Weights of a small GPT-style language model, trained from scratch on English Wikipedia: learned positions.
Each number is 128 + 32 x the weight over its row's rms, rounded and kept within 0 to 255. Layers, rows and columns count from 0. The size above them is the row's rms in percent of the matrix's.

# layer 3 MLP down (transposed), 512x128, rms 0.223, rows 412-417, columns 0-127
size [101 119  89 100 101  98]
[[158 133 106 117 122 124 168  95 126 202 133 185 181 172 174 128 129  85  98 118 125 106  42 161 112 114 114  99 102 107 130 137 192 129 129 136 162 101 135  93 167 162 126 145 124  53 115 104 122 120 151  83  97  97 181 150 166  89 124 143 137 176  96 118 136 135 147 118 145 157 124 134 137 130 159 112  91 140 180 102 162 181 135 104 135 153 142  93 204 143 121 150 190 127  69 131 152 166 184  95 121 105 154 114 110 138 101  90 140 128 141 108 155  69 152  88 132  91  81 145 108 116  25 131 156  95  92 160]
 [161 162 113 118  95 127 119  59 118 111 147  96 119 162 144 155 150 209  80  86  86 146 109 132 149 116 106 106 109 163  99 117 138 182  98 106 177 140 150  79 148 100  79  61 101  72 129 118  97 153  92  96 144 165  92  95 166 124 194  92 107 118 115 100 185 185 132  85 160 137  81 123  94 156 160 159 118 177 106 120 170 156 131 117 128  80 147 144 143 115 103 164 133 159 103  76 161 111 125 143  82 107 130 111  79 156 154 149 155  49 109 121  95 112 140 153 130 124 149 135  66  87 121  57 109 161 147 154]
 [ 94  83  99 163 155 106 161 113  96  69  77 151  60 179 139 137 187  94 118  81 146 176 116  98 165 150  95 165 127 131 126 141  85 153 154 140 100 105 147 211  88  97 108 102 145  99 146 104 117 123 127 109  98 144 121 125  67 125 126  87 151  79 145 143 125 183 137 161 183 215 101  96  83  65  79 120 120 136  83 116 108 112 133 111  83  97  93 116 164 123 142 120 111 169 113  92 123 166 157  93 144 182 105 154  76  85 108 101 121 130  81 124 133 130 100 128 144  98 101  99 114 152 106  97 156 118 115 197]
 [ 83  79  69 149 151 121 145 175 100  61 167  97 138 112 116 131  99 114 160 103 171  46  76  89 106 112 165 121  97  94 158  73 152  81 145 156 128 121 122 160 141  73  87 145 125 104  96 127 105 157 147 107 143 129  91 141 137 165 147 146  56 118 114 133 130 187 139 110 143  85 113  95 146 138 121 177  97 135 118 155 146 111 116 165 109  84  73 165 145 164 123 164 129 150  92 111 179 139  89 149 119 136 183 137  72 176  83 118 159 115 172 111 167 127 168 124 153 117 100 186 114 158 116 106 202 102 189 129]
 [120 108 105 139 212 109 109 178 130 145 172  82 133 159 120 188 121 125 159 103 176 115  83 127 174 152 170 120  83 117 157 161 145 105 139 110 113 109 146  54  42 137 101  62 116 113 129 125 150 103 161 166 127 148 103 134 160 137 176  88 155 134 174 132 115  93 176 106 171 117 123 134 195 115 141 200 145 139 121 168 125 139 150 154 148 148 146  72  84 149 169 144 123 155 106  96  88 164  95 186 124  96 124  98 134 118 115 107 116 128 141 112 184  84  83 173 122 113 130 134 152 124  50 153  66 155 155 127]
 [109 132 107  94 141  76 117 176 106 149 163 138  88 112  67  41  96  99 181 104  95  89 142 112 161 156  84 135 172 115 107  77 112  91 156 130  89  99 110 116 113 155 139 146 159 166 110 157 135  96 152 129 176 151 137 142 110 203 143  75  24 164 118 131 146 107 117 152 165  92 161 120  75 160 166 117 134 150  89  50 145 166 146  96 131  69 115 151  81 149 144 117  92 130 136 166 147 121 149 170 116 152 151 130 120  94 100 137 142  85 136 136 144 123 124 137  92 155  67 128 133 100  87 166 148 139 123  62]]
# layer 3 MLP up, 512x128, rms 0.233, rows 413-417, columns 0-127
size [103 101  98  96  92]
[[ 89 129 118 100 110 162 164 151 124  89 129 179 175 138 115 131 177 174 104 144 127 157  62 129 160 145  98 128 173 120 134 154 195 115  99 100 131 105  89  54 135 112 144 160 109 173 109 160 107  89 124  80 138 159 147 134 167  92  95  98  63  95 152 199 129 103  95 117 127 149 139  78 121 147 141 122  72 100 117 165 119 103 123 140 179 105 158 152 139 195 174 156  96 148 116 130 158 125 138 179 100 229 154 173 112 131  92 162  93 112 102  87 141 138 141 157 142  97  95 170  89 166 176 113 108  96 161 135]
 [152 128 167 124  97 154 110 162 124 106 148 194 141 118 131 139 136 101  80 144  83 111 130  91  65 135 135 104 113  56 104  86  77  85 168 135  97 175 160 141 161  57 135 183 142 102  71  79  85 130 130 100 156 145 108 148  95 111 132  31 103 165 130 166  58 183 114 135 131 148 116 112  50 131 135 110 138  97 143 111 141 144  74 127 100 202 138 122 116 157 149 207  91 149 124 142 103 158  87 104 109 160 110 121 157 103 115 141 104 112 165 124 174 129  71 168 114 118 111 121 103 104 116 126 154 139 139 132]
 [112 103  93 127 125 131 116 111 113  91 153  74 120 165 148  87 141 160 169 140  56 126 171 125  82 152 165 113 162 116 153  79 157  98 120 149 127 174 161 119 114 150 131  68 138 157 198 102 138 128 160 101 130 124 101 153 189  90 176 172 127  26 135 110 147 145 139 149 115 164  89 177 152 132 123 151  92  87 132 133  72 154 110 126  88  93 166 185 160  91  71 123 117 123 114 131  95  82 144 188  84 136 164 131 171 139 145  89 113 197 131 131 150 114 155 167 137 132 106 160 124 154 106 166  91  60 114 150]
 [151 178 111 109 109 152 128  58 109  93 115 117  86 107 141  88 158 166 169 102 126 105 166 135  86 131 120 142  96 170  97 139 111 160  80 115 206 161 111 208 188 112 143 150 140 123  87  98 180 161 162 117 133 136 194 107 119  87 100 138 117  93 168 126 115 101  88 111 146 172 128  92  42 143  88  85 141 128 180 103 137 172 120  97 170 146 150 115 146 108 119 125 136 120 119 117 161  32 129  85 134 137  86 135  84 152 172  94 146 114 158 136  98 133 175 111 163 104 178 131 114 105 129 161 170  90 157 142]
 [153 166  92 100 133 100 127 140 159 163 128 171 158 124  91  90  88 146 109 141  67 140 156 134 164 149  76 183 121 159 136 140 137 133 163 144 112 154 119 162 129  81 160 157 133 126 111 107 115  69 104  87  68 159  83 205 148 134 149 119  95 131 129  27  84  68 124  79  84 105  82 116 172 140 126 149 122 123 127  96 182 171 166 118 143 147  88 108  78 124 105 134 147 115 176 130 181 116 153 120 146 167  89 158 100 159 133 153  80 134 148  97  88 131 137 182 186  67 118 144 111 128 105  88  76 136 143 151]]